From a checkpoint of a small transformer trained on Wikipedia: 9 layers, a variant of Adam for these matrices.
Each number is 500 + 40 x the weight over the matrix's rms, rounded and kept within 0 to 999. Layers, rows and columns count from 0. Numbers have three digits each.

# layer 2 attention key, 128x128, rms 0.075, rows 99-127, columns 0-127
524536449513551369499455461502500519502530515524497530582545505502531425549522456434529473508503487461533469484520526535495405567505456525470424597504497547520446420559544509418556439479457486493446470525523546375528569550494521500559491509493443437499473488469500491460494560548436552517506489528564566515551502561500453503394526530507524474506471483451460490466577550523538523593492
530582445473593492492449477510484512456441472529528496545479462494525414485483506475492498469501568549588544481412522462523497602461436498408461503492505481449505481461467531516535473473520457516540407595555433522567572456533498461511482487448494462498561475495604466499520546542547529542520477599522534499509472548502497493487501587472533460564507479457523499499503550502480534447476
439549531578466492499424457481476503544460481482506500416383511628534462482505485546521589470464492501519528539481449537474489526533499598433529539495486491497483546637494529484504522490512469563468464467507487534511434443480471483501458499474538507523417434609524504591564547480527428507490615584444545539529481507487492511475501518477499350550525528472493489514463418569499456556490
492564492425479423492532505475499521475492497482457439508523495503515441479527423419555504428544432480472516529457629570590530530528477414486397602475482491484567498524527525479516497493458545424510423511527511501481606480498511453577539464499536496459532498465508451527529490605529497599480475446508502545562486474518436473476502590490561482502508493553474498453569508487545462609441
499522542428454533549509493559528539525515556597470554425479536587511478496517479481517500519536507486538577439469557484457440429483485527474639530515483462434487537471399475490433438472576464545572532525530546657502414518489524473501460487545459532525477490573572522522532481556421382604563518469612450502471410432422446463535531507438472503466538510487522495510506513492519527478492
534585422511496425496412450475495526504475466509517529494478501569551363463497507444495494457519508519560496448473565549475472574446439560391487537490488502473438483536466535452500465511485474571473427627588485488519501471524472447514491499541471510566512476548543513528468525587526429523466547609557486502523443552480459501479527588477539406578524458467460519514531526571528494567456
427537486603497462459470501437404475463468463417526437594443419381515515534471520486524596526484450588492454548544497478587584513553494464497427533500460495568543517467518495531597501459498523449544379436502473429481563450546444508574567487388475444439501511515461489531478532392543569402450552612451590556505574568537541511483496533533553429514556481506556522435478485586513523508476
464552422462439476531544446430542521495480435500457483449467507632496487472536526540462492513596494531506486530547544546462476461516448420490502545428473498437501500500512449441524476539465491570482565505511509541478482528469546459508509367586492557517566516515503527525532513557447449508505575446560463453531532558543499451545539534558531504538524419464497464467467523532547453505463
471495439484451413516444435424462475480529523482498525542532500527533452458531447535529532557540509538506491578493494570542541531507474510500379576502463508519471486534567473474598448506433479564469479498502487394464546524537528551512467442506500504491445517472478535504445538489531507474462575574498534428521503555542529477521478505575576491557508496458445548432444505565554456574487
527451412479525482486558535467499541458447494500500404575562488423486474515529503428499469446577434509454446551529561579571496567488506420477410565423499555505480465510602476517549486539404559413482507525438488387466615546546517477545527445505519482462587530387437486454501542554495620499433504468509494466565589566565486487502487531527572537562479479536480494456518564495508513496510
523445519538404586517560467469497464529557467452484429450572495442492581517546543588530472479480493487453506524499474536497542410512487458550509440550504520496504506466519538514498546494481584450538544519431571512480456532492452494469537479559473579549446488494440517513488480484499454394485443467476458558476525392468490482583470462526497535473505544542482480485479521487544534493528
498503520511400380520466483497459501554631540511506526494500517531512532499468462500516533502460465422477493471524531559481517449559511529616461489552454504515491460539503525449500479470467489523444536478554542483492472532452527544526564544497476539443379506557470491519498460494523493490516491435464514552498452452451517500494555430504520500454524531503449486515517471504612458621454
524517520410523547539614596530523518443497503520488475558595486373453552501448487435545494497479496479502505479495559458546522452497462361577499498482530465443563470346470465537525508471472527439558486514533545517489574546491493548552538512531485480478562536433497466468480443537484565542525392429530447532476502487472479478555480497501543584487490478534531513483570562464532563498511
464510547570453445464449448445476493536548500507517477427488476539515483562490498509592486492479462522503503460492534589517496495563530520429473596496484501562557524566503524462455478515510529471441509437498514462458502436516480416491528502474479517442464510526444498571580509481497475473481566525486498465537524452540508508470544507475482432445500510525495497528577398555513512546444
499578453528531477494479451519527492462451487495503492491452513526511400431505493505452483466483542527500533517454504466494529622473449538407437483478481478410468524460456521499543490538503435588521415613533452583531488435593479509499512454487514508518517449488575506521470511538569449535470549607524532477509451547525516497507487571513513491600561457475492508468471546526463481459512
467559472558524402485384377423494471483510466478486510482461522619549414443532475579533574521525513558559508573462442572480493540525470536434425593527431533522503526605503511487545423506482469576429447514527472456481511444498522510512496446457481463519486471526509522527528566461490448498466595588481536464537512544504504530468512507520476413541540481453480536451474452599483446552473
547519442448511495509559521469504556506505478485514499460537523490466488542473510507527426501543505521506515486507489508501531471487476467538450557417493549496513471442500496490517459515482541462460551522468479424461549532545515518491497488572464493520569513476458503458474479574493524523480437428529474492478527482534498466503510533487519561532496493526477478462536548430515550488496
541592455480497429587457474467521543546465495473475488469464506586525392453523469479511475438523498469566497473464587579507439530478495528488500543492399521495493493547477563403504479460493518472487481575553530475528490493452530424469498468573452516572440444519532512523484503541537463538512562487554514519554455527483452462496517574474504420525534458511448504498585471551556521601462
420530422549554390449461461485491516484492511394528496616483464444502488497492511535459552559502487576514414534503449513529510576498493564507420441491497545577480525556523494528604480517485469527425444495517451440460510450516521513525524480478504454484463495432524463532498556403541588433455566572496558499542519631556557530428462552559448466542504483460518563476513487554445485498539
464438559461503612522584557538579509527477485504517474446454520517473597497543550541467520489519498484435523481496457484455514414532587472533563435509519500503565550517475520586428554516537568468526585457474490604526417471445476469473483497522527545516516493525514483490573472490491468530566441375458434492492510473512501507548484479461441521468471534512574456553460449475458481443515
460394552507502601475560557509527500472505496446510465523512456422465585563508534559489521503503485484379472538535467486546535436535591459574478462492563486555571509457514502547519583494501572426502527422417510517472510525498497546497525484423562512457524527446442462507530440417485578464503456437419489524492540454543545522515461422566457574442471538531569469513441476490481500440501
515544422501502398527475469482497548502480501493504489532506493526501426439515466430517497490503517507525529502454575554527501603484443513447447578477476500473483509518485480472525442492492442529479452567520499427475553492547508495506486465532490500523543515471566521520474534564522496527459551577541523456506450531485483471473514599486553494535511450485488524452524522509538495592479
438585560613451479446421434466397480499493457483534481506413478470511492521434491515512584543431488539451509577522471504484574499557467521464495527520495478516552523498466504512544507539527507509498424421517494514535495449549461548556509501391543469499435446567485506543522502388571446461482544569430575539444508483512553521517524507550503403503551491457525504478459474563489494537489
504403531486499497490488502512524510596547497527526490423484558566459562547543495614501529453496524452421484527505442553473462457538537545566477469504518576576548535581544558500448549525504543454421599447399547473480452562469476503437479532482559537493459492575411516522577492507486491527502479354459478496514557423510494519513488451489434496481437510562494473545450451502530500480479
530559406492611423507435474489490564476475524524483502541508498552513372459505490425499506474506528497549498487475561552538454596443444551420449567475468530474438494523519515477535447503445450544454424590545445414545556499527485501515484460479485445538559491463541519487475558573509537553463498593541522476543464564484456489443505570482507450591481463478489540496526575511499520531476
556548496509525556478473492534556533524415454519520405492439493527515414493549516498487450374475513497499497462443565534494466552481500510383465486481501543491517490519483580525438534529535529394541512526431493538587527471521451408475450475523487512537568443533510510507549503537511466558480481525520494543514530498521438515533464602459468446547495481550488442487514509511465595425498
461441559534494501479524524478554484556555518453491490474491520505510582541515499506500538482510437487447459499516480548454448456548556494557522455530510536580517531575554521500475536499501558452447559399480531506473486485418498471486533505475552524495435485492461482514563511485495495434508522415465509518534518473489476536432487439489473476452476542519480476539497426535496466535500
553470427435508511526584526535512535484537519540521502525554529454484510496513479406492448485502498494492534501480504467525538490459461437493476482475525505467510489431491483527513477529511511485524517544498520456478517531546504532495479494565443501512517529480528513472445455592493514516487429444578477500475474418494492476552475505494534618531507475545485521461487548437505543475524
513515417459576503519507543509531502499422492515502459499496504533497470494514488532486463482576559500538458420473499496511422557457433465437511525449455553444516466468509540451546499487514498459449487514465491451547504499508518467495518410518432472533587493493477457465570538521445530520535454503583490462526608592490441471486513618446521521552456415510483484469552535466503513466504
# layer 2 attention query, 128x128, rms 0.0751, rows 100-127, columns 0-127
515512441480558497540474538603488540478459579543500546545580466431492422554544432471594468479476553466588509540487476431532541530483489557524446471471481479541505486448466483494440494490442486449489471509522433527483577555488450492513535493493589444477498523447571483461442539555494567557517408540461435476457451453535526545501550531491557451528496484460457505514520451494448474528505
505545525576425492517421503506534560438452540492541473473404486544472493477523520435457499534522502426541539473459500475412486475486589493498565501526511508512563511609443544502518477484594521440492503468492601520465432494521406497501464497459493550544416483564525444572583515497521464482554579534544547509547501418459469484441523448484629409526500494509429434505456443502494509552560
462502455483507517485493480513497458514414537584464516479513429549515524538495431557548529469632478489522480517487528527543573452529472479560446554426445484465572505469552433544575510433469533517478507449515439548519522519487455573592523541480555469404523517431462448532520558509468453586523476454467486479575513514476444458478511516578477494532470410492528521491469474535505339506469
547555540476542467541507507463469544531493491591596512446516586519530475527520535461499431532517544425490432446494530413474457515488521462514594489528483513546461492453440466515410516471538474455515481480475521451498451450479588544445441477462468479564414509578530482514473476610573453555617418491569532506483454434363428459450554500544453477536509493474449445502533564505497498520548
495595441484513434590436531559462495530414506541535546521507478535505404566525466488565461538588542474581540561505458475435494471407488559476511561458422508527571492469452513454479467461582535467519439426532486482478499521521485436492499485453533484579467550478545521496536558531470473587525474557563401418524511448465445457472530520533538401562522517475392458433562407569499498578502
477506397604468568434516481554458492475448580465485502536388384498441535542436500434475642536497451487526482462522486516492510495513507512525444555472495478536503470551536536513576497475376509430487484524442492569534589527534408515587532434555508447448556522431474445462532527412433533426483550503407497460576505551517542523511561437526632513507483448575543573604447457447504460450561
551544494489530477508449476442452453456519478495515432455550433538568473560477553478510468519562482485544520506457521580525474467485510569463511590455444486459475463428548449514525592463499527499519433540508528528522516518503523478550395507563431539513514485465579472501446508511605534468535524581543451490549510444448433451452530448553485504561580488482399471425544495557576486495543
484530460446465476467487508473516406470461471456489428533456463539453487598462507520512592541509505473458461558531501570482523423463473627504437565476462506501524480432544474499595552557490493454583483532509504523533560545582520482552493500496534555519465536459510464544506557453458489435437578507504438482510520549564456443503555453622559530561472448512473484481495539558550514474490
447473425442505464504541505519504429486530486475454445524558449495552501550530485578586521471600477559424512573486497585604477482549392551503438555429457504448564479457542408509590533489428558496516512488506470529479563540500498463595497490532496465436600508398485458463485509428471574549382504476517486456525541529625484525465479510543464566506528488515531529421520506507512419519464
545549486549484604517549443463445425596514422581466495444441486539463549484525544475490437471496448501445476434516555494462542484510498482544515528497563513505420513527580581473499597567465550578543498527412474441512434531474468491508506491492495476513554504549440590461541487507478500488517499489498490482520516569495538506582444425470483515550522533546555444473446556474554489470540
478506560582492559499502487411528505512413464510513490473423487609449530507450518531446552538532471546463502517548533559410519396483526505493463558523499443492492518530478557531509444498552467524499583464459496507540436429550502575402474526467506524510510493582452556543526506454387336540518561484463492498547569535470533452518480508501520487478442472449506517543443516582509525453482
492478471461586554456596501512452486546463515592455545464578477490529529498476466552512527464488493518499462512503510504566523500556443524518418524481518451459491436428552444508484531476379489500507516506475399477554525486424530553483540534533504446453571506471453511439445468542457542559520413458463496476496461558531518515517488543500423542505466466535546593532485579489490437486492
472507509508445547485509492487556490509470522498540443505398490518469538497448500479520477562559479492532485451537465482482508503509572404498551526521536463507485585559494508509580519484539540514432515422457534582517462509527489506547457475515515511491446547471488460543589552463473439471443562481525531456602572482428445475453491456495520482484496537479509530510452465481481525456525
579531453499512422515442487570462471476477539567508567549523510493526427591541416458523475536484551426658528526456466490460531560453470552482462504463423536555527427457456504496484478493496488488532407525497457444517539616501478490508498512428531481481484520493555480503420516526546563544538421578459434464445464504494523510529577462474580474569472509486447486477494490511544500548496
458582483508438467540405545498554532422471506406508425533444464484462460552481524478492532526488554454548488507536460517480501452440594591502523559453491502533526498542495527486586530495493532423509485509459564542499535524557436452569462499557535555518432490435543443595512586478540499364503549543495497505537468480440423434446497422559572446591489502484465488459491473539524542472525
483506488425534550507537506508474467516530509527437487448572517482486533505503497548544509497548474541511484513499488478559525460505431519493460547430480479474505503447525525496493533453460454514522499545472449471486519529503518526540465556539490481498516547443501550496453511496497561509465505480522456462463502505526450515529514521520429523510524441514505508469571539498540512449424
519605480474544509525433511445466515563444537506489459478473497546512443552463454491575463496636528454549559539536530442471476517453506520498499530422442500494553501489489531431477519477566516513493465464550491495535504474488492524454519522418534503543491540433464553563566583532468438539571526526565411495594519426479416489440525551557535425534506466505477462441537444570512444562482
476502419544479386487381462512521517441507494344505502617422481424482460543471466479495600484465514503523554554508406573519496527485531530475448522535499539508497461565488513425562484539457532467435440500568531572485562601545460469580520471490522508470517481448506501528487530438450553419454576569469495507536497515572510520524521538497596494529443493487558531490501434535505554459472
534466576485475481492506462451521546482589499515488538441523535497538561417534495470464403470491482458497512395445573515569497551556539424511528443542574503477483549569471569502468478474488526542487467505518506506497444478458492483505492526520420520477575426524524489514492442561621524496564481509454558576475434470443534500499493492383437525458513557508506450472505490445505499487565
497406540489456542418541444474548485474588493469434497487512479475513609421480532525443546438439425483445510412486519501563541519593514401540450474529557499493429501530573484515576490522413527540493511551463472533497547499471482543550527484563510504452580452471442474505492417452492539480443509520410544526489512545559609541549465495437522586461508475557629525564460536426498484453499
499527441482520431534462491546456493458428473506518466527533478489500448585492446477576524518569531468538521566505517488506541486462453522480467557444460489493562482414519448533547498491523510416525490466512502525494515553538522493504522527472526506517443559467508479494480562501451485522483493495536430480502491473522432502473559510566512464581451447510482508438563502533543475508447
500520476616437609441499516536463547469428548512517512541372420539478532527467505420468576568471480421560503454490490444397553480479523499509500508522484465525492521560528515531537465473497486446480506511448485494539473498548411558546487477524456528449412512559552481513546509459448504439525513516479568492546478546477540458518516442480602500520491469515537519588415472481518519481571
492490563479445495481527506406591521453564457418501457452497560534477530400587511529519448492528493568421543451485497498513509486533532448507483475515573475453489581571545542478501516528554544565501561488493558506446393457543506545503518504565463566546477486529514508552539461447510469517440546498525558535507546475443485487496401531449484499425584568490530426433408460482519509477483
450558439439534391553468558544492506479468528438504505550589466429540374527536450501621534501554581520574529579518451474537497517450441554528439515482433532497598486452493459481544466503498523458519458473578493483435579514539481477516511490502563479522506539431499490488497571463486540570465475527545439478482493438535448537457526562555485457519510510522469507434541455514467467535428
486538478502485536555522500545476484510546566545506530446537511508516456462583444507613372493572517470539557479460509392542553580536490483511540438429473509467494550515486498471461491480533589512506459485486444457485440520453495482537517485503508443508563505418498496483526518514541514617472372530548478434505496416512516521476474492433547448495577556522557466417499427434484440620524
471484510556466482482459459431568520506524460423512469485418494494510543419525525512455520475522475507447510497520523549498478504558570469509538494533580526498509567615497495507533513486548517562427565478523554541505451468507483480503488476509480524473521465540455478548580513436489450483496563500512594544562539486467516504482425504472475514481518555493504475506450466515493480501487
500494481437523459495566468515437467527524460574490550446582536493501511535516485558530504463493509530495454541503518495548549490504408524501462527466502507487485460414504501543464498533468501498551515529491447430472536558474546519458506519466524461484526521520495545447423479533478539554479432449478445498487450511508507505576506512504447538550486447497544531467508583521525510492462
482450456509545492497518519496497516504575550491495485510589468433515418522546545502546473458514552579477499509506496470635457559504479534495472516402499496465520463501505485441433598469470495498499464537491488560449546477502549459516477513552466458501542497388520532457480539452552624504481456544517436509492502458494436535372508551509465477471598539487467485474521464477508438503510
# layer 2 attention value, 128x128, rms 0.0612, rows 96-121, columns 0-127
559516558437487478508545459490516425537446419466514491529495513483530496530511494581475560467517521448550515573549520499477491475485472444506493503509512499498471449515505472589489504569507468514508517518497530628506539426471507490467476496445566524503529509500507517512547516492460467472454493484476499524493528536471503463523420469541477495498468434434529509459473568594484507399448
515476483473531507505443551529532522479399514486559473461505495547444484506479497535477493516484487490460386481533504546499572526475518549506501539472442534504551531529530441505517538498522524454458488482476476427477510430532473522509431519496513452531513532490451521497475494452603527499476488443498473545523533521564490463498539426516499485502589453558434480525477517401507528525535
498496539554489503517512460488502467542524429534473487463497488444536526533474578441514522514459531448508459448482450466433472440511490486496502469559540539492522497469512555528468470506552509452563511488463548442529481550522516452486527488527469466509454433524468482474481517529527544524519503520504546466463479530464494507527514512433528521543498506545452484495555484530463498517487
498489481428552477483543552516471410482467516526502557465481516480482469473462481480474502444468478461509511483502503468469506517440543578550444534516541486504546478508506455490484571466526547605464539530495524581549523462518542533472561473477601519468493541456469547470499500508513494497556508528492505504541520513452514495485452449451443506545528498486408491563527495515511442527501
457564513483491510482482471491464427500574499532475563542470473527501510472567457521504574500488490510522585560430536426543454512523398507524491477456508456502457498519468503550475509434505438503577432532500497519513491497556482509454517458419454561501407485485568514530573489527441477519496499521529430542511468558464511445507515511539499495483532517498522492537428517502489506499494
488515543497446488520482462516558478400537486531535524475437457504492511500490566529484488484470516482492473482450522516569530486539502445476530495477570510529517473492460516494483493488486529498465525515526491499519527492530502477528434493506522548517483472500517565517474497513586577525458507525495559520484511495484503445563482481463542513445502526487534455487505533481461600512442
559490543491496502498471534494456508545465469478490486482543540509452479536501506526448528498488506486520482530547470448502521502481575463561482517508458423441521491500542424539480514562561506503477536515528523564510501435438485464517471523421572524527497504481550481459477504522515485502499513465507506480488493426483526496516505504551445486530519357443546544487467485489524422505457
464571451465494510501515492504480465449478513542572550503505493483473488458503477522502526481448470533516454375470501526580504555503595589547458566519556456474575426492536448463536563456529462589482485554515515541518514490541534523481507466492456451426413509500495480493469506553523490509504533554453522526545437475504472489472453458465469488504479543546501528529459487504585596551544
526478531441502503506559509499497347425450581550457497552477514553496506547578495568501532527570488550524498494430520475474520459483428510480439523447554483477506483503503555503462552564433522552586449510547404508442551471470498474490512537456552496550412561377503498483518526519472499474407496413557418514472468546529482484507460490544466503527450467412514496548459506546418479460495
483459496439471541525477490540578502500493495496553494505476503468514527462479538528490490504412500479518421472510502526495487517474499463470475528499537514496497498500553478542530517459519504476510511548496526537539560499531479516442536584529477457483471436523456483459460533492532485561503469495481492471507514492483496498489491495493533523530446474526488459518500472544486549519524
492457465485521512507501498517515559521466568491461478572524525453568491431449496514488478535580460559507486491494479493494486484508472443477473496521497549496462503557508535603568525457528552546505566529546484425450518493456482574468541556519525530494475439473516527471441522527529502487606524453497461494511547528462539480535454504537505467535534536478413538512488481476541335562493
502467499540560523483532504487460447479540504508485523540538566491510492526514495434479496443437505502517552426440507528449494533517552577507481507558523467461530491487506462467483503491500514523486501542472539458478547515480508517483504529439485430493440530486507474462430509458508454519483548553519520476481454459469519546488481493493490491518475517566376534538540475500557507534517
539505560575525482496500458501521568532475449459458469499505481488499518531536520506480442553518520510487511617523473500475554522514480465514522463506445503510476512551484480566483454476483461408537544476442525454469513523498516454468480530531517554545554480527512534476500515453512490494505474453548496513454521530442469463473529506528468483449586450515539560482519518514459460487476
603499518510497503487529477487465459493445670531507507499533534523489492536493478558514482496543478509539527386437541499449474493522447484491514512517536494504474485476451482530538520496506498573504507522550502507467434541488499572486495645524468509483390522443496588490479547464394511478519479490562463507460489481515459493482469456529449482504458518446451504512504492499448508516522
476511441488504530517554527508528463460486550523487468568482458479554528449503471505521443490556484542481495570532517536509473490535465537428446495461507524487447503520522563496585496458446545546528459461520469478501487533475447528460581474522472456472470486510454457540470516535464477490483516502485448501554541591545507543479497523539522517538492579487424493546479465518537431505489
515449484530483474498499543515581581468516452482586530432485496512577469532489527428462525463509499397489434478502431494459492614479556508488533521499538555465491525459498397458476460450521388461461507469455525533486456531473564528499423551550459480511523433557513420469452539455555495527508523519447592522444510395445466596428569478464528520524482513620507445550491480489524521518558
453447516563524507474470454511521549478512486498436500492518495506415494518553516497477474501535510542441494575468497502593480556502541545521522497453483490510495540534461417454438512486499519460498452492475492456505537555506512449583448419499505571508633513479500521502486508515611604496497537508545530473509541542478510446548478449492389541465604505548527547460491521407452394479449
550525475490515466511524487542482529468465539508576526502481474537493505482475449492502506484502469468522417457495493496508508552471558535526509547497535463495499381575490445484542540462518455575447475524585523519448436481461540536469428556484476463501422566493454491502485515483494520485519495472504546563513451498453466441467518509507504520553490509509512499494483539517529515534518
454514495475542471495488483436483564507559432473472524485513509506452488532490466476557457500468519495506526489429488461532509491506522472510548463499466472547522601425452513422467502562564584514493506448412472529531469582498530482561477377500475475490596490488511527451493474486509490510575517512509508476514547485484526546577529502423476506484554480467541557433578473479576397480432
552515509508535509500523483481462514545431503465516470492503481491514507487515470531483527496554503507525551530455467486418499551473517463535533504491480520492472504542481494561579504525532459556499529523534463514473578467480523548458447558464518558487547531448548491472535510468453514476535502465492537490475445512485524512532516446535448483525502501412520544516493504498514464474477
445520483526514478452467468502423574432466539476466494539525525522460527468558438504487526526508483541464487521509569481643515571515547491491500520494442428470531511507547493425493479488463412472485432518524507509465455499496511490548517447525460525546458568542495512531497510495466503474461539483499462555525510491522471447453485536549491505436481453543554490482496483505520579483576
497484459459511503513564520479468495508531516465462528560503555510498519467561404498528500505557478488509545498477525512464502515511524505499465481515495546487486577467504546406502526486514450572485451487476475518480451474515504557461549485467449468501482502487515473524461514457470445477459490535447461510495511465487469551466487539509529498522431491545482525497472484535516469518529
548585528491501534504483448438431497571428588519517526561478481543461510528549463533527586528422506539497552466482464472486437489479488497491497468538501419457521484497524560571450521594517513494494486536532522484526585501511514454485469403472469532503444453531592516467567519471455472485443485480549501478504450511492558502543463560621537474470480485424593541575495474516484605458478
466510481536558498498536490436428524571570464467446507536491541511481516481476485484506477542505527539512558509475515477526480493533497484523485467493470500516504614525516554467504482530502587457496432461460476469497460561469484535482565483437513526515534535519486530466538499482465487515519504498521464435525500505468514512515510517497484511476555490515446519495505466443533429516481
530477528452498482475440511520549510528444546523568496493480484507504498480487574502456477459484508492461419508523456506526476514479492507533531534500495518531537438572515415571480570546493526532476543531524511493524596507480492519498418503501563543496512497462504530464510505558618605511548540479488539492547526580514514406543429465513455511542511495489510495500469546462465461483475
479575479521469512501490445496413486471418583479442487548468437497574530455515466511482473541519475563497571563474521508498456455492491492453482467494447498510510406542487545572549499465464523548543506576547509509484536493517404462438576458569491536492465513530522514541512471529452437498536498496543476504507479531561522463511514573509477520511464565451491472568506502463524523474516
# layer 2 attention output (transposed), 128x128, rms 0.059, rows 96-121, columns 0-127
480477423501485420509541542485530481464540594517531496450454470484433532465477486461478546575427531567488529443477501465500495491531534514466526473508492468506505530470542518547467505520583524525482536503517527490482458538497543423533501480475521488509462514564506448550478528522475560476533498485427501506407478528513443486541460541448498481439495582518555519589419525492519459558481
503495494532522541529538512505453555558517436510492533591560590499516501506449543517506541488488468448465536548534521516528511547550492494498483512517460505494529453499428509530428525505528457477494512513483463507547529488513484481485497489515469532452513504414497449471498473527496507500535469567520534480503430479434527543477491443514523441478402480436526486437528489594448532571535
466473497460491465435483506530534502505524509531519474509564495506520523500530500465555428516480570519450533510552528534463440493513485491542473515484494458491457558524517489498571499479518538479513456449494497487502496447462476514512511476497562561510517482506546512460484525451444461515473534469517483510556540452487510488503511503520514522511468543512440508486493494522547477447467
523455554505528503584520460496435506544437503522533491508496490520511528474545449457506479506498460484491539562509505491555547536524596473517530453500465441534481551503492493503503435538456453494561495500511499468485485494472476425483505506483516489516537480556490478454519535517570546445477541590517476503489433474528479496492493526524538521418434436459588527495462453534449583460499
506534518478480503488514532473481429460467455476462540452515414445450558536489520472462456492520492574553474474452480525502510442473501464507474505537514553518504456480563516529495495569513546537455542514496510545457547527452589486556533499538529470530516524512497562537485531480501506481440486488471470507484428579531504472477473515503493512538525511507528524458520520483476469456509
491480443479522494475526513508478476494518487497489496494596517529438501548503511494541473528512474520536548479487467498467460532559473497529475503499500419522577490452544530456554463485516514475487488505553568513464447559484496513507531516526466499459545532409552474435465458469450489409560553509478532517564533542514507510435494504527472482543494537465460541548464470539577410445532
533494477494509456560519526471519474489504512541581474484410489505495509462488493454542573562466487429482504504495530502508534572530499553449499463544547475511519491508485505565530536543534470532519489484479494490505495458549529418476464501519459440508488457506466496475564509537449525531523533510499538475471469503469482451499468516490475479446486600477500483549498464433478543528493
574492520518472547550550436479406500567429483530495508447555506509510506547464476446531477482545459461538501572461428493559511593515540474544469485508468505526509495494503478485433435548477440497581467561473514541487465471497499506516485486446555511554543479476514508492493522527597551415497534575486471546584476483472491477506566475478509558480438395428554515477447495541529515420513
491550442548471418452488529504518461536495532435520531476465437420428514430527493484470588469449480522559554494557462526509492450491567509471533574503467475503444494426579515579468437611515526464422561482418488510556515534434597508499457495446525479463532541547518487580578521492482514449566440514476460482444514535560495531456454494477453505473506536564469516540453526452491538571464
523491478520500441494502470477529549540486470562537468505555568511505514505482513473529526512545499500484572519502447508483480472525546438567524499498466443473503515485456545478492490538500528478552486506467460469496434468483481472497475547436516557529533509464538510490446536478459510470530547478522560588559507453489455469476511505448404517493463499515456496540475490537554509472466
532518563515470475536497489473474493540496493529588496502516485549463499524531464554437533417541478480454530517512471489441500462486538488542510469547478486436416495589428531519458479496389518535484470492502463518503537496562549462482546564527437513504476518559459506517486487501508538546461527509534511459502475449568515547466431550480510556457512511600444491451494517507410583479487
503501555479510470484434484544491489550471484504509480504450483461573462484546506499540515492455512447460512568514467483561524503478539485498517488491516495491426531530512480520576502509519481524567437485486426479503526429464507520506477464459547474514531463472465520469523535574536545533486517495498436506558525484534548472488557501495491602484462454513505485487516487478455555466497
441507480494486479490483586506523458497592479524493481537453490506482519521502521495487531523478558542431467471496553498492479460492449565446473514512514543470481487446482530523559557426539540579474510451559462483519520504558508515519448489554434468497459506474487480533522542511444486579518467443462530444399482495502540526531485529485501476505536608524473471516519462496426474549490
500506478498429474447470449545470515492525535448491560529531458424433456471541488510523516497514475530466607499580462528458443452550520523576503508508458531502461529594534482567446461550422550507517485473398474544474551564404517467521477449450481463459483474569532517544551512550499523439479526510442446492521530515551487514481491491485529549446538507531542599455460534434515582512483
511507502571514483491516447496487557535440493468477516493530497506487472482526466533376498434528501550547475492483477475438511438454555447525538532513438529448434511471440528471447508521494514458459545541468485484507504513482541525482542563502507551510537539594485540554464463454572493530483466501531444505479513443530503560491479495475534505516525435577476485477506535526479571493513
481517431434576482517448425500528558489537501548409384519532654532552492485494524499635488551498522487446548525537520574524530529488441466524434472492449486473493473537535482498561523429479518503594486522479494465501479502586419459468431423486544496560523493404465543497498518548492467531501526500505527549526506419510474475526591502462459547461523468469467422543559493517474478496485
459541589485519525530512581501460460495524494484476516513440518550498487576500475510513486490454449415515502528541505475577539549521458572437515490473529507566489430396534548486557490426549453581450532483593535434519498514561402533380513473575444518504538515422475512475499509489454416553554508485495601433408456564493572510448454531534508446520508495518484496502516438581392468511487
581475496498477526558535459475438487513535505547462515537524513534487497539483475482497509486523408487483524499511478532551537542508520456588420457517444541531508521546524461531411449484420444559553488549440508526514544533537507434513481490454499477449506476469492512502527514545579548476460512574464469511555477463509489546486543493461511529415492442457584476548481480516517534470469
415487576455520544570440493500500472420500597497488480472432463560560501524512479527550420504485551485510463493573593448531480527477506557436484478495537532534508503565493468452578474496485408467494487488614537526470475444517362525485497481547503504480486416575516522422541447473471433479466539525537563478488502546465550444551502513542590493523473491490548497468547490493450480439524
508472528471462503543471472490497472476507496493536515480469473522516481498455456515481535480519503496494541501524542508488470476488504513448520492483469521508513530537517524587472516507488497526504517511492493508502479532542561426498511492497486444497473480523477506538578510579490497522463455518504504451464478515563479512517451541438499517449555522503567499504450538445473505510482
608570477550454517530535552504503482494510514507464559521452496487495469551432535482453549449469451511561426514447460480560540493460489545473493484492556592511478422440500446456486506465481504548468569521524512516510570446509543575530445491506452453521472539495460495563496513498513533535507447467448498526460498499445522490523546456510460492555506452476507487500551519511479450582478
495577514526539487490452463499547527482438586470479496441443471413550470458471531519464526467450511551545477482483490459514521461439504466479512484479510571467445456517500414525524488505430543475494517480488462559504542497468500529517492456481560490539501533569440509506547491506550554508442461485498499533480515509513508478519518492510524531503518441558542466470582553453465510545508
573448454430438500469528530513542382457527446473529543467511453488510499538477490496478510529533520486523476522442488525558456434520492505504527537504521516532554561480500493533434492555600510509533578511472518522481546368468614487575532488476521493492473503544467515511543503563424469517519464470528476455509448542507491408485483506489427503566457510494465535471463536395568451528490
462524543506501504507425507497534490469472553518525483500436450482566524514517536498440478446454559484490444501541555456473501433439476535436546480504505546471415497518463451498587533511468475518480516450550452498503574442496462519514482539578493504506481455570461539476497478512484509556448480484557481489470492553510584497553482518538539532521506499533531456443551505479440531502492
508434492486494479549597516478448471549517439540554499530580533570433509556515431495549511521515422412455584541520452514555531526588511487537526464522463422535545528470494570506434456476530459534506508524510521440531473505533492404455550512508470563457535509427504467479481502545456492495556552528515578470505414503485487520445448541471463484443481512489488514532408468578501492492442
618453547523428510483559518458473445527504414482511580513521453545460441506464466520381507449528470550497473486437480508486524478445523446563548543496523524507511524430463564459439496494537523511506568513510515505440507527475643561510578567454466502453508570522490482574487492465519529521453478507517432454499484477586456564479470490501464493539549483508480561476459512465518522508488